Part of a small language model's weights.
Size: width 128, MLP 320 SwiGLU, vocabulary 2048.
Architecture: LayerNorm before each block, learned positions, biases, tied embeddings.
Each number is 128 + 24 x the weight over the matrix's rms, rounded and kept within 0 to 255. Layers, rows and columns count from 0. Numbers have three digits each.

# v: layer 4 attention value, 128x128, rms 0.225, rows 43-78, columns 64-127
# o: layer 4 attention output (transposed), 128x128, rms 0.195, rows 43-78, columns 64-127
# q: layer 4 attention query, 128x128, rms 0.178, rows 64-127, columns 64-127
# k: layer 4 attention key, 128x128, rms 0.176, rows 64-127, columns 64-127
v43:126155152140113152136113119127127114191113142133126137150111180115146080106124123125104156153132133110142058138097167142123114101096139139118134144124134110128086143135117141128134139114111155
o43:127091098130150136103152153115086144120138119129141116114145140079162143111158172153154112108130098143112159137105098099146175158137118114136135097136109150184126081138184148107078106141146141
v44:119138128168146121164105102125077129112095140141140143117135146121103126175138115133132112136131149116122113133150119134164134162121110118067120129124129125131120125105118150106113126144115130
o44:166136130105131138126145135118148140122157189079131083119129122117157074062110130154133109126103118121177147106127121094130091163132128134155150146137134160139080170136108124131141107137137125
v45:064136132094104148123105107103089157129195126113190121101134114164149115107087149133165120129124107121112142080124143075111143093107182096134138152115083144125129121125135147153160071116107151
o45:157127140134111176120150115178127105147101139112111073159095121119150178140178085158109136145145153141102130174124122154139132148109082135153086090179147132125120132136140093089110169147140090
v46:102136128085147158138140086144102127109100134133137106148141134100135152113134138119134134106156094138125164145125133143137147129100135084126090128148171117122193143167141132117144154114097144
o46:138123141152105110127161159164158147101127087116114109113118161188111105140130105130167147159128160129113105093161121075137138087181111153137204156099121181113109109097137099157150159112150117
v47:144119130107124122118127161117081116112107126117170141201167125108102105131135108118169122106127141148103112152128096157117143093146093132137139159103142118122157132153159159144118122151122120
o47:102115162161125127123132102163155131121111130071111158099159123169156141087121145126125110079119122125128139133131122144085118136090153168047105116137114121087134158124128095099135152092145121
v48:164107109112098174158118135104124126113133107108146118121084136129159117137107130123107124121098129154150169128128159124110128117113137118143113158118162109075139147095109160121124113087114112
o48:148101145138149104109147114135123140110111154124138141163138127125135130093154076134166162143138123111092153154105106137148109158125132124114146118137132169125125133151118127114137122185099141
v49:122145140142131145143139121126115106144156179157092147090111151121110125120120115116125114138119148124151118095112134124104168110110102131156128127173131140131108113143122115095168147129174096
o49:098098075135133129146139183110156091121122143099193134147124144118144128144154136126096110115093114135088127147124121086153099148161108117134106115098157105116121106124108107142101084130131157
v50:137131109100165161114121126109150106158114148101109115143124099132108141097169134098122120130139114144134108105076154122131147113135114097100126109132108135118122150172159107109152135163104160
o50:115125133159104141103092149149085143084142108115131117103130153095141086163131096115133143131138134129127146106154103138133111098133166113158097114115151142147136108108112139120113125068133137
v51:149137145136122147127088117160151109117117141131136111087130148133142134105113119098142107112121150118143135120141141170100102207108113150121113103121148069152149149123148149121102133180119132
o51:125088150136134094161137130117102127130122103183124106143161140127119125144136157113091148110149092126094170111098122128148130104152145112155166186152115202118118131076106108115154103087152166
v52:151150172090122107120173115111110123105152151123125124111114113130138128141157124079132089132134096171098150136125138113121146128136149101157123128115157144118142153111143144152123114135111150
o52:129115085156139114139103135156148168168129094148151144151121127127133134124132129171106135115120130145099136109165113181118142144144141128116087120101105103123129109118106103098143163111121120
v53:111127135112127124137135139092124154126138105153119100101140153126110090177135117152121119127126115105150128121149099126163088141152123136151108144148121182152164132127105157138136113117129153
o53:185129091184110118134120143119159121082142104121134185129126112135147169127099152114110171109128117121067128148118120139135127126143135072095126126138127082109139155152134094149109147095112137
v54:142147146167115109145144123109138138111075135122147154150142142127098160147162149144140129147116095144142111113138136115146141077147147098098095154170108087113119097153089136113133171128133128
o54:110106128103151183132161131185129103136149105135130097113126125110159095161098146086116126125136131130123183144107156110108152156105143155158135103096158166129095134151133130154203144145166129
v55:149109109160128136140124082125156150164104096119110145174138131135114125154148127120118079140120127103141149105140142108137086156149100149092113137136166127110137171136119099162135149123148125
o55:148129116115155155107134151134115119128131139132090114091128141107112114141083119156144189158123151136102136124105095175096135125119188136132120134146136153212127110131109149146138126146134125
v56:130116135153110120150073116137099137124108114152150133119115140120149167123122088113109108094114147131111151122131134122141136116115163127163149110116160125154125121107131096107098147063124122
o56:080144132133169149101152175118153120119153133099117145101116114168123106120141161155151117134166111136128129104121111099130076187118089134171112123138125139110094147113141137121121093167161112
v57:155133139182135125126132166124080109146107108154116129131092108095130150108204088165092171139122103096085092177086169112126155137140111137155139134147106089112115144126137071145148151093150188
o57:139153143114101166134144132153156132130210118090131161131150136215127103125081162130157068103143132153155148118159119135175123113111161131120083124115132157198090128160129194131076133136099075
v58:142114159101146101070121118165130101123137177153114100118131120145128148123116127141148129135137167139121138106156150097120127129149219134161138085099140141146102135193122160120151176112130149
o58:071172133133156176179120162099118153159097083172122147134123153145124136122199094150136151135169119153126115139140127136142148107091077079079103146141135118139142137094111083137128085089126114
v59:127115121097122128137109132138156150114135121123143131106110135158124142179118107116126106125104148111153156125123130096129125121097143112160115096114116086157115132137107132156075130167116125
o59:127107183135117155148106099157139125127111118150123139161136079099146126112122151137099150125143115136104131103121142154123145149135120102130153193087125183101161146114104093119151108080158097
v60:135161097160154165138114120146161138154150082112130102103112136121109107160081151123131140114141104158098138109101104139121141121122108126136136132120134099149125158127089148103138125092057109
o60:140132130116134105100105152128104073131134146136120139108187069148156127143139125106140166123157109128123083135121134136116134153150094146152117115133046136136138082076137087140105145133162105
v61:120110165177094148167100123124142124139182123164172122135141144155138152105110105158155140109122136085140115111134143154132129128088141131116133111144101096105090125122089136144138125104144108
o61:157114151108123157123137143106084119128125151135114108112149135127121142120148148130102129141121106145107136140108109126104135149132092151165132092118105155149125142107124151084109104142148129
v62:157136152130095128128129119150109097109100150124131118099143148112128125096147103153121138179128134117142107141128097135132131104127112141136119160161134126130110156138127108131149141111122118
o62:108099093141143155170151135125131126163161154110129165111121108137108118160156173140093131052124149160130113119122134097104139132131088136101160118154160092141141097122120165102115156111128092
v63:162144142142098109112116155114107113135092158140107134170123147173181122099122082106141133124162168096082124107124150158065127115171103136140141134146109109141103120139143111094124200122166146
o63:079108117113130160197172104123186128149140133136147117104127140115110148092117132101118138082138156133165127189130121100141103113076145128162101177086169152120118069121132145135152074129128130
q64:089149125084118140126126102115122136187123102133071164150100113101102143130094098163149118167128113083139148142141173122129088135159077139124158153108119137144121077140182088148146146108136147
k64:132079102087128108136132103091174105141119181157107119130108149135090158145130114141151101106121124161152111141107124121116119116118095131100140105155137117153125068130096090122157148128128157
q65:144159193134156136114145133126156093150128115105133140156168104130101163092185111141125141141159138125097084107154136137135127115124122144113146138157129164099142092115101098088122104109108137
k65:113103167110119168121087108110140151132152069132147156162143114093160088105141097156146156113087111142118115174145111091134185117117169126103108095133137143078159169164087160123138125123137179
q66:126148130135129121122123130111089112180145085163164141122156133127141138134165160104113108135137123157136124101135126129096153119093116101136183166146106144127118090095119102124154176151081107
k66:163184162188097113145131161086142067131119084136145174160124101147160141099141142127120163145089118181138104122116090111129144096107063122134111089123117180096113150113117136131115132112114132
q67:148126129111162105081090099109103159141086105154082079168099105138115152105113141113120166115102109140180120120122145163125103148139166165156077160174106120110141113152118110172159108122174137
k67:123148149083112098080135111139103141088161154145091143093157127123140162151140128134148111141130119100158146136097176155102129132147141141138086145137102142127116155099076108124134140104131105
q68:103136157156146138132078135099134114084094119134154146155123119148135123152165143116137153067084150129091074072136114136124124138095131140083089120159105143061138137126139170128139097128152145
k68:138145134137155155111131123145167133108196142115156106128178170143113143161125121167111135112103137131106128098088108105155122094091180071061115112140148091095158124160128190116102119177163114
q69:123133116112157078129154134105176099118147138141091150166112123135113096144088118156162163128130157158132115103100090117115160115150151147133158106141100125154105070124118134108118133165084051
k69:138082157125100120142151125188130118101131126112115138149144113109139126128103106152112135113130117144195127086143115137082146152160140083125118105104147113152085107121109106153157162105148120
q70:138120133115163183140158206124124135108143129171144121108110188121109124126070129126137114102148120146122138100132082144120118081115122144123157168159125105102108113099153140123074127143109113
k70:150110138133120123072110106102119096127186114123189139152171134148154129115129156121084117107117119143144138161125130164114140132095126103165108142143104122135140141113178102160142136133124133
q71:150137126135118152119133135119166134096149153117116072115121132080128118117102133107170125117186117112132140119185119130134104126149161132124126105139106122152118178134099132129089141125108133
k71:139107121122132109093146158142100131119147148094122149081124165087106138151135124102127132123133100124130102149128114152111042146101103164145169152073146158101112124093110142122128153114124165
q72:161126123127067157152161144138133085113095144101119118159146139148156080125116110093108119114125120189166119145142118144155166155118186133098136118137122092141129102160157069114134100168104157
k72:096128126114114160102099126114186116145098110123108196158123165181113082099162120132138139136154134126141091111143141128095189134174143180057146136100104138151087138146137133122130134123085132
q73:112120126124146110155133130146159127092152127146125123137189119113084175155131104137139154164133107162114122142148139139136116083185126136131124165078100102130120064133092138123153175136127105
k73:099143131104084155134120143128170143072153107194134072122131116114119127096147136100097145122149136150094123128106121132128150102157113112119141105124096120149110079148105127155159106129097109
q74:123127108102157151155158129160128147119190161160161172136123154151115105120117071118155130144118108131070077120132139145201112065162156118146145141111145108117126132112150162123114154209129159
k74:109103149151132144116185120130098133136135120170175064072141142160068139132124118132117120121123104183106148140134111127116096117139087126143158111150124118117149108118145119159123123136099154
q75:123129153137128063105144126165135102155124129154122121137145118147113153147089131080145110141148126157104154089082194097116151123146088144148123113145135093109170116116119128145116091124130136
k75:090099127094141132129135151078116142098163111122085146135131183156095128085101145104159107114126100153137142133067152105142107111120094136130117164116143156177122141105120101125139090114069131
q76:141126130128118131091101137151118095145088168126140120115138117099125099107140133106117130148132180125130107164101172127088154113114096118129214156120134173112185143150121144137137152143095129
k76:148163147131126135086106106122130145072109141142139153141096082127123169069152102160100135116153062138122134121114106147136161097184122139131115122119139132159158136111095143113081142136084166
q77:108129103127107171125102136116122111139041182116158114153135099120152133104111131101102174128156121095104068100142118132128163153158131124122110064105096172107172101102143131160085082093156128
k77:157096137132145136104140139105153150134128110115117160136126140099100110129129119178184110120155120112152141158155134166131170114155168151134147145064123162137137143084150133098106168149105172
q78:153145089108088154145100105138150119091141167133144147126118107062086129124115129096128138050142155104149178138142117125125170147141178125129156134159147145096109132081141134124131158104122132
k78:162086140118100156136139179198115109096102122147152126094153120140130095141142116138078126094157128123148122151094089109137135065114152127128181166138146128135052118084112137154142142121124131
q79:106126102152144114131094134150142122096114120129132134110110138135136134096088083123129147118116115104104133122078155157107146157137153125148122118088131142115173094145136085091131109134077105
k79:166104088118134090123095097133127157123087093138131130107105107134115125114126126167164101116099134155131113131115086125113152118130149140123059121097169113120134092100144114159159190143148121
q80:148087141119157113142095088144106146135127153133131136179115099148105061141108153119106113159133118149166143112134171128105129099136135115127079141112109135134105108207141136166129115140134096
k80:164108151128091150127137128133134129190152111144065133141120107114119096120090105132143108143148142141109121116097162180153084116109059117161102153085111145128162114137138134137114086115142119
q81:164124157122120146125169152133118124083190103128176119111131111153126198113095147161101132132178125119149095088120122123150162120128116133142167128113134140125116112128161127087117124169148104
k81:207119153113122141159145127099124119114145086153139142145127142135111162162068120085121176143140137129129086145138141115075138148110128114154153110122103095139110138143180164147131133164161147
q82:109149129120119095107130114144168123111117106157174136083154088106057124085132110140119167109137108130130113090136099130095135123135136136137152131158152117123156161105084163118131141144126187
k82:149142138137130109161154108160104156101156095108115091142120138183121139092109097138111156089125098127104100137125090126155145116109156104114134125161124124111122155110104121114144104148131145
q83:078130116123111138150129095112147127123143145109139146171104094118113109099146108148128114119081121135119150124171144148113129142149112144132131145091102119108139133184092184118073136169133141
k83:145121148094113170132108150170124135123134169123139081088122137101140106111160104182166120130151117124115148112099085161102158146143138082132148155118112134090108139124123141120111116125100104
q84:175139130098146077124113145119176170114115129113152150150164081092127078103105122136094156144129136140125117105106126113093108134122174176122156141118162111154130165080098080174144132095145126
k84:136126131137082148150148143098139193134136170129118172136099131121107144090102126143101203153101153143158096144115081145116113179142148111124112137081105125119143131120087128124163128094111147
q85:128110081102096118157130155137120139123134139166091099145100105113071152158114150101153151131090127123141142105164135138145112158133087117120111163126089108162136176112072136190095165114164124
k85:134146139103198161132171156135111107134130156137136112126147157144075138133092147115148167132171115123158173101093131134107111132130087113137140133120042127168126127084143095159115111095093097
q86:126105109145117103121122108186082131162152151106129173149115126141131157152201116144110166127134126150103153131140118110137120095104103138142092110128153141129139144148111082102099152142149060
k86:112152109140099137166154139146084109149115095133119092115081111126095177154131107131139201167152128117117120127106111134188115099116110138121112123125128175173091117105128120117075117108173103
q87:144107145097073139154143155184102065148096139081082145090131153147167142131186149127098087124099148143141142129119149120144114109118096159110175146110075150121183116150165111132168117143116139
k87:113136120120124110134105087140178131130109130104131159179130116151159122062151114176144154148106136082137092103112166138159119129090145139102152115158128229144154102172120115120113136140117125
q88:163122120092134146102077189120108135164186085132089095146131155145151077146112117117129086093106106114056146146131154105110127114158133089116211129061130094105100189064187066132140149114112154
k88:121131154119119071131157109113134100124114102087136128144146194147141145101152189147101103156104075120115118168126117048162104120171083098197182113059115103156125100155154117114162125118126109
q89:144109130130120165118099148138130167134157097163115131164122134166106109122135113129120135119097102143166129135140144150119081110095118125115150192124141093075101153138133122102114128125109141
k89:166096106158122138114131130133111100123152141173162117146128131184106130129140181143138096142149124131149151164160161158132147135126130142144134139141122096099171158196131144108152105115133144
q90:131152098141107132175143152165111113066110130141187122105134144121080089136130099149138125131113102102175111118157138065140159101124128125125144152131116090117120176126119091157147134099153115
k90:177143162136145110138144109134135142138121108140103139154116136135122142123127124129154126118184144148101102148104102120108107143133175113109171101148111113154127143111093113122113104130099113
q91:130134066127151140129103086103151086122181135123174117110124138113158156127127153152156136118150109111134150133121120093143123068109172166091104135167186121090132111097129129122145099111182176
k91:138159189119152120141128177153075094157155116102133160081135097067132107197130142139093135109084092143064117136096113137122095125120170146112165109172166079094136091135145141089139088138125154
q92:112141117127148111091164117122138134139143120125136129136134164143137094077115149109114136124117125160138111107139171096130065147137143094100150133122167129173172129155137131162127126114100141
k92:102115097077165073126100104104131132110114137143147127123094120134087136098113133134143120131166121132149112133139129116160116159125120135119124114138152117109157119110114141150179110078165112
q93:131133152120128132164138119146098104118158107097129122132110178092139182132154143120149148156126112192129126170135117074127148161109127119161229134121132106110111110126152141119133139171122097
k93:088144119125081112179146106131156036085095103135173169091159145138117173110087145119085108158102171160086094144116120165131166153142145147140126123109120127159102124105156111143138108128130170
q94:114116121118115078077160079147095141192137143153125118153139124165115101117090084133111157189127129108108103095123121116119142140156085160129118141106168145133136110132105099165118093163123127
k94:145128098110124101138159138148105136088067109159124139136140098083112165125113086179126121147181105156125149125109147109126118136108039071125134099109151110119073156121119119108139107118096132
q95:107163161101136160124137088096149128118121154101131128134209095154141131088133177144168110112140105132116104110104061105060125155134102153111116088143136179167157104138123147100135122128160102
k95:163148146133191175166149148108154181097083168105155129102108077132126142155111117127190142106105116084132090090137149151153139138148142121127137161084171144115128159122122155122145169117177163
q96:125119095134145142160161143154124137115161080130118084116125048111121138146100130130125165143136068154087137126150157137129130118122174177113130102139130101102131138098107143139113155110093116
k96:132130124100109141107141141145121117187143111124079141153120133104141109127124164119126151121116146129153098171089125134094147134157161131106142160087112117124105150093116104118158140125094126
q97:136128111120119164140102128112135082158164102140133152108094125143088156181136071083115166139154097150107147140121130165124151114075205130096132165134146122126134136149159145132101105142115116
k97:125144161132130135133154151156149077084144125089149134111162151116149143142126151135124087159155118075128152163143069157121130139102150173151117098171099112122114131142108165137155131123096132
q98:113136152131158132157151125129144164128146165108133121142128150162129129130110116115119131124112133148115128149118125152114142112162114191102147130158137142109083085103133104102144117152115131
k98:101128143144077114150084083129140144139130123132144185154164110154118130136101123165086138111086130119148105136149147117147154122151179145144130108124118147114158117133120148102126128128181133
q99:149108155144123100121096089166118145132180170131166139118113101148146122147158117182101175124091180128109147140147169141142147196114063140135076094116125099126141140118102136142128099127156076
k99:149123125128120169158101113106127169167140139143114076099091125089138147118098136160124166119126157153071122125113151085133125126127126120095147141120116090142135100134143095100097122162110098
q100:152117134110164113104132127146143125133126151113122164132105064155110122136126135127134142082141092147134136147116123123150156112107140099071102117115168111110112135162153121139136119138155048
k100:147095124139143181146121125125159136181141114146115152128114081090170118148105105115127191163079137108159150144118120095113131162084117108135122122099130146135107114171121127128142147103104111
q101:128141124132135160143107090100122122096110112112154159136159111132094122145105134132099134092090101095113126126144102144170140125103136116077096079127075156151178089125085134130130126129148121
k101:160093101119141146164139120132135152108128099142132136152123122083089142169152133138181096104102139130127142104166099126098145100101149152068172124132117130119136099079115133103137144158179102
q102:136096196119115136136093142112137151136154183072162167134128120146149123149160124155158111165107130088125167111152132188135108147145078097133127150135143098109205109153099150137092134085147120
k102:103166111130115170132120118087113132134099139142143152175124067158180161122163122143163136116183144106098183155114105160108134175127111170145117098095135124123135138124092143102080117095170116
q103:175113131070144156152144150088112088132115115075077125168123118114131150093107179095086136115128128135118169150130174141157120152175079113167157172077120143132103113085125104175108186143116175
k103:105089150072180140128160148135149065157117157161130129121117149107131155060183155147142108140087080085154158177163150137135115125192107160114120169113079138162130158098121154119148110142119124
q104:124156172172132143163114165121167127095190104104142164122132134120126146117149134134124068116194122102101122159101077132108158103117138123123150137104126158054132127124118101108148140157159123
k104:146171139164167141162138114130169125111153103091139189131134070133124106175139140151122126094107160131127159092138097119161138106129127181116132129088103131094161124137148139122099086150169140
q105:171107099121113147125169119126164161112141094132137112158133136143114129139091126109130100106134176150156149084092139103135136112148160129153102097183140146118095095131114152097099133099155109
k105:143096127149118105122156198123126100135147094144138132101125132118125100156088140108134105089143102137114134154097130116107101111144188119113108149147150127163111134122116133126093166126119154
q106:097150138107130122149114089104128131124184147119106117152101082078131073138139136115120135101105094117119126148086097106114111070147126122131147150090107154118165128146099100137187086134122074
k106:079157110102141140161131123120125162083141161156074142092127066100094059134154110135152106129133127166145152146121102089124113124121127106148137103098127173125140206101080112097181133153159120
q107:095129115119176103128107165165122150125109110106114150099154105130096116159118152142133179123102112154118175108148151147154129124130103156130122118093109134184127088106094158097153124128109127
k107:126125147122157139124108162149079115139110089138088117119142150133131136152124149135118116141126073129133179119147099153112102149142090105152079164161090121103132130084068121153131094159146112
q108:161116143090079128105140132119105111094132133121106126108114122110143100150181129098139134119070126091134117124139132110138124131130090119107097117146158137136106123167103122174128124100094145
k108:120124109088120137086181111135128089158076123146133140115136102137137149157142141130139161116137150103116112142148130114184123079125120099132156132130187126142114149140124127186132127117117144
q109:117153135129149084105157029060157106114118159116104151104131105115134166139079144159124192165147106154110083062136110142154160169105173114075115055125168151123145112142150139112127098107209134
k109:133144135124136146183131162158131139121115102140110154132117105087148129177117102125147129114145109109145156137162126095118123176116166102101168114115208112110095114132142162134142150141127099
q110:100108130122159121140112101123101142095126108108122140137129128078158117104130113138102134139129158154099139129162166128110100143142130115165117094106132090155117162116087141130151147136113119
k110:103080120133144080160132146147138130117110124177150127137133110099157078130117124127124174152123148112129122124117125121110133137115103110101101099088130137117101128116099104116138114141123110
q111:127132125149116165129121179172086126117125098144152130106161150112155126119144101076132174134127165154129118130096144115102102123107116144132102171117172134110119143180096140160141114129162129
k111:138110137114128128103118130131078120099164133134142150151080112154145120143108123113131124115065127178102164143144175129155125143139130172105112105094136070135108139161085111135118136145086124
q112:176144104132119134117088178170162114131129115121137090145090188106121121132133110115144136162121128162152122138189140196167134134140105124185173148130104095098099132107165128106119142128082151
k112:127111132118159168120090119135145104127116113172168096141159184110102183119145105144107105188138097143173149147108076120080096104125126127158164148111113126080105113127127083131114100120151151
q113:109067128165104170123122155149135138189088144115129110142099116162079107175183158141082131111189180103156146141156181158114074142126127156151142115082140146125143078122100119176117090147128120
k113:132101144092183054114161110117161154123146137088137107121111122162084101168143104203083155154183123118119172084097146122156117117103134133127100206126150148132105132136126134111130076159153112
q114:114129130119114108121127112142154123111150115108129100092100128085108126102219139161114174112131145138114147131112090149134135111137153124142098147150102110148204116155115161123110114132159137
k114:108135090123195172116130136172122165140181114129156153105138098117147119176169153126091211115131117139086147148124126145133155135109107119141138133133118120133167143116093108133111139112162114
q115:124175078097111097117128066121143165113122078127126128119122168132122146132103107123156122142140110099122116114110121138131146124094131152155058103139125108125162136080152108087060146159130126
k115:151128148145137122130164159139108119149116080109118135125153168120145162147123101154158090156140123135157116165122130146126151149123146108149127129122059098100148101115167050089105116081132186
q116:113134101113147157126145119156161070149139144122102138111078141138160092120128141149138136196113150122134116147123133155086149096137127133132182096122129102106135137180186057159144151122131101
k116:112154105113133122096141116119156121148135136124083180134078146117122118092126117164116119151163077167101136140133135129114134121107132154129202123132122107163096120154161112140121161127097102
q117:136111137183148125121170157126095110084122117103150109095096128141150126154080092109171104102128151149116137160114104110102126078136146118106121137132148152125126141121126148146100149133160151
k117:185166103143135137103123126150110155112189118100132173079114120132168170100057139090136104115128134116128135161144123118108121074144134160090101098149147152157104132156156149102136151125124075
q118:092082169131125124086072134128141147171167137131115111103132130101131116116108154149124061095131130136148124073096136084094111123155098139105129163126160125130115108089130089152196124108111156
k118:137169124076157102113158137137125132163151139100132124092123120163163143173141142121126065094096111125155126116110143133131076154139083153165134117103172142108161110129088127137200059134116106
q119:121148165150098116152118140130133177085082158074101111109127091126136127108131115091121129147121104131096129131117119113145141192116181130196081100178081159124155117130127115131138141141155073
k119:123133106143090075101103102154162166145101145102129144123179112096142131147166136110166134105135125161116184099086123101146134145120133138136100108089083177134147147094120146147143208154093144
q120:075111124108111077158154143149142165137148126110113051139086139182150117074126094107118111141093079149087147125156103141169147145103134104162120141093141098107106154150117119078121143129131096
k120:100146132136136132148100098134128103157107106109116143155105098136075121118121145132143165135123148107086135129145097142107127134177082127134124125154128145096163141116155131151169177083100161
q121:121103129103104197172147191171068117139082090141080110115115168101094125135166094138141148157195107139160164151148112161072103101101119127132143095109108128161149086106129130128107130145151138
k121:108128101102120127113143100189141142165141159119152143174118143159109129164109152128122147138121113102122129159209139189158136127066141110128127113086108215174152097119113137125138124144137125
q122:127118127098167175130131127143150125138132158114128065151128100131137158115123114197101127115142101153113141109122139122132094165129102138113109155142136136145147134130110125100118107133123124
k122:130117063113130175132126107134158139124093176146126137154138126162124097132147127102082151128137130149114160173157163135173112176102095128154110120143119170106152152132125161125175166110126087
q123:088129143121095166134105128175159133138140156101072150134105126130154117120093125177074120137110156137112136130090147148167086205126122172151094145101121130137105148159120127129115151127148120
k123:096109084156120135151114092174148164161110219151120089134109107118146089079111128170162136110099113124140166109110159131117100187129100116147127115135112134116134121134184141134114127178152120
q124:154106088118148147119131170117119132111147143117116159161121138100128114140126086115116146143100123110158158096146146116156139145098144113134099114117158101120123148127111129148112187124188181
k124:135137121134090116136116155149139121111124112113144151097121141068142150161142133091100133090134099129119153123156123106092085147134148133141121116101127112137145107125160115076123131096137093
q125:118120099130109109106094105123158125164111130112138107134156108127130128128155076130155144168105155091133117130150126132093132106121119143109118112173139104165140153107134139118132119148183114
k125:112108101169117118147103155117140171116140131131140137126147116097100128140152087143154146137133109183098114110172124128157127109124181144164077096121161112141174138161144147113108104132148118
q126:156157131147084152146103157136143113115155070099119154164132135128127154153057131139101149122139169115130124149174116081156143114119121161107131136147139066088067123128090098130082117108146147
k126:100113136177135134115165115078117110129148103133126162134118131136122124160118146131189148129127136106130109143138113130126159118130158088084185176105130104150136108129196137114114132145150147
q127:113135188181116076167096102111118133124138097141110132120127122155107147117086145140119141135121128103110182133134114130130116090128155135119112090120170116122144098115173109123155134116140087
k127:122126126139081048131131126153110129176121109097130127105117103108153112119099136128135121164135127104124141090100121131143159114113115091111101099145119137093148112128152120133192108150158149
v64:117176106155119118158119140108083129159158116137109156129103112098118173107126105087118138191078136140095123126103122135137167061131097124125153100170105078129104122112146121128147154154152110
o64:154069115090136113115150113153157135132119135133165099165127134141128119097086106134111106131144090181160129115126133155162105164139138129128099166089114163152107134146127108131124087108108136
v65:132139126113110117115158115119155110128130112164171147135105118135149085125122125148122158136116110096104142135147121177098104071124114179113149161120146125152142105107078101095138165081154116
o65:133128141128129125142120150134132118126124143129127133093103142102153126150148157115140065155118141101131148104097151129155115146095134133133111121124129127119111091128145164121125130148122104
v66:153112093111151122122126148126093135153149124190110126144118121079076129139134164177090129098118116203181181113091137131128145134157071150123079170095151140108161101106117129079172134145093131
o66:101117178085140121136152133075118143100120104153132095125132140159132116113124128120114131115118143160065111139096141125086093125133083112112143126138121166111085186126118126136131120149153148
v67:150131092107132122112147106118127172109171134137147142136099131113155094113112144165158123146149158102104130106158130127077112124203170147126170109147102122096125134097098122166196136111065111
o67:105130149117121125142128123091113096117155138121078107126130120127091134139116112106121105116106116131110196088122112116176125136050090141140139125099118128149141166158186123139130103116171099
v68:103076104150103146129172115127158122128159112087133162118165134121087133147131105113112173105142112140186144122081149141151103101158136083090081164136106163182166123120148141149106144151148121
o68:151153149120114093129132132114105160128100103149136099113151124086167137116124132143162068119118158123093077135170154160132139155151132161167159079102142117139111148099129117102119154107132144
v69:122111079066131136146143123083152125125128142111146111155110121114157114154137116080162099105096111092111085147128150136158137142129151115159116188140141170132175098121119085171171168097107175
o69:169120137158117118101133095117136119103148161111105077115133167152119073107085104165141137110133154153116154138143126104134188106123135130116113130127140126154080115106117144128108098155168087
v70:128091111104135122123134101117133151123172128132162157123127069111148133140147100129130129110095149116130131095138135110098119057179178150097131156146094106148074141082119084131105130161127114
o70:133112146159094104097106111117097153124097131112150113104133155112120141105113112174153078119179116108149162111116134120115138135104073147120116138108133157134142164136124149133154107109132139
v71:164148132140102130118083120107073135109117149092131120074109163125152150124086125165107141166100149068092132141087178162103125113119159145148128112085114125100157110147150119137178121117156142
o71:076122125111152114165123152153160134165141132149124182175115131135122088167109140101093117105119101139127158133147130157144144128120161121080123149143131132116113154145119126080123105129164101
v72:144138114089104115132120157090132108126117144117132126090092150127109149137119108071103092119106166160099110143121140136101148107072142116144138116070151123118149121185099128134094139149105138
o72:157113137144132130106140133136124139122130135138150130149142134131178083110144124122141107131100123120111117131139073151146161114150175136093098130166133143095077136145084118095106119131140118
v73:076159099097134137128111173134129110121158124104152124130123147120155113159144157147117125161161134162142077093116134138156128128148149136116083111081184101125157119128142146157122111080113173
o73:154101122137096114133182107114139098162126116149107130158125099123101110131129141113130139105139132107113115111116153143177163166129116158144193123141109142126112126144110088130136159147137118
v74:140083140089159135149126126101130151130159138139158130131144097112169117085138173145132139159132113111100138136146133117129134103144111128098175129132132086129135086089113117129142108124113116
o74:108100091132096094128131156103139117133144155161122114102143142139120131136135097097129154135124132116149150123075157160088129142073106161147115186104137133141120124188121131102113144119160104
v75:113171142117150119134149136120124130118109126125124089136098137093144170128142150125108138169173140103144126183140176152114082175165141159081132106183155070112129163130117117130151161153116160
o75:124084110122136124127119147133127119134163111159106101146115105125101077113130125121094118100142148130118169082100164133133088140133160136162135149107134112122115086139150091099153110145125116
v76:123077189122145091151140171096113139111108127078113162169125136148102156157109112138148103155169090121122124149144126078141128153149117146114145109126175168167129118049136141126175101171094155
o76:156149124110102179132153108144115110093135145171127113120135122115146107125118153075125128121112147128132096107131142138096191090113135092153172161128092096136109129161159139143066108110159169
v77:118143104206086156135103118124131115127144108133140107116149120111130137105083156110111099150110110114119130136110151115106140183134171081195127119134134110142168140149119126120130094118085146
o77:115096141107139122122168122142123145110107176115109143174118103152072108124107099143141136166129148130132112115137157157112111107125112141093111123089106095142126142162139188125125146160162132
v78:116143176115136130197101120158135122161077132126115097100101126147142137081138110131135161131169156116161117149112106122181135103097159157124124119145119107106107177101112102159168101182122132
o78:115100115146096137088130147113133102124125111092109163118143131145158106173119194120152106110159081124162135096115113113119121162164131137111100175104128150157120092124113115159154132075130114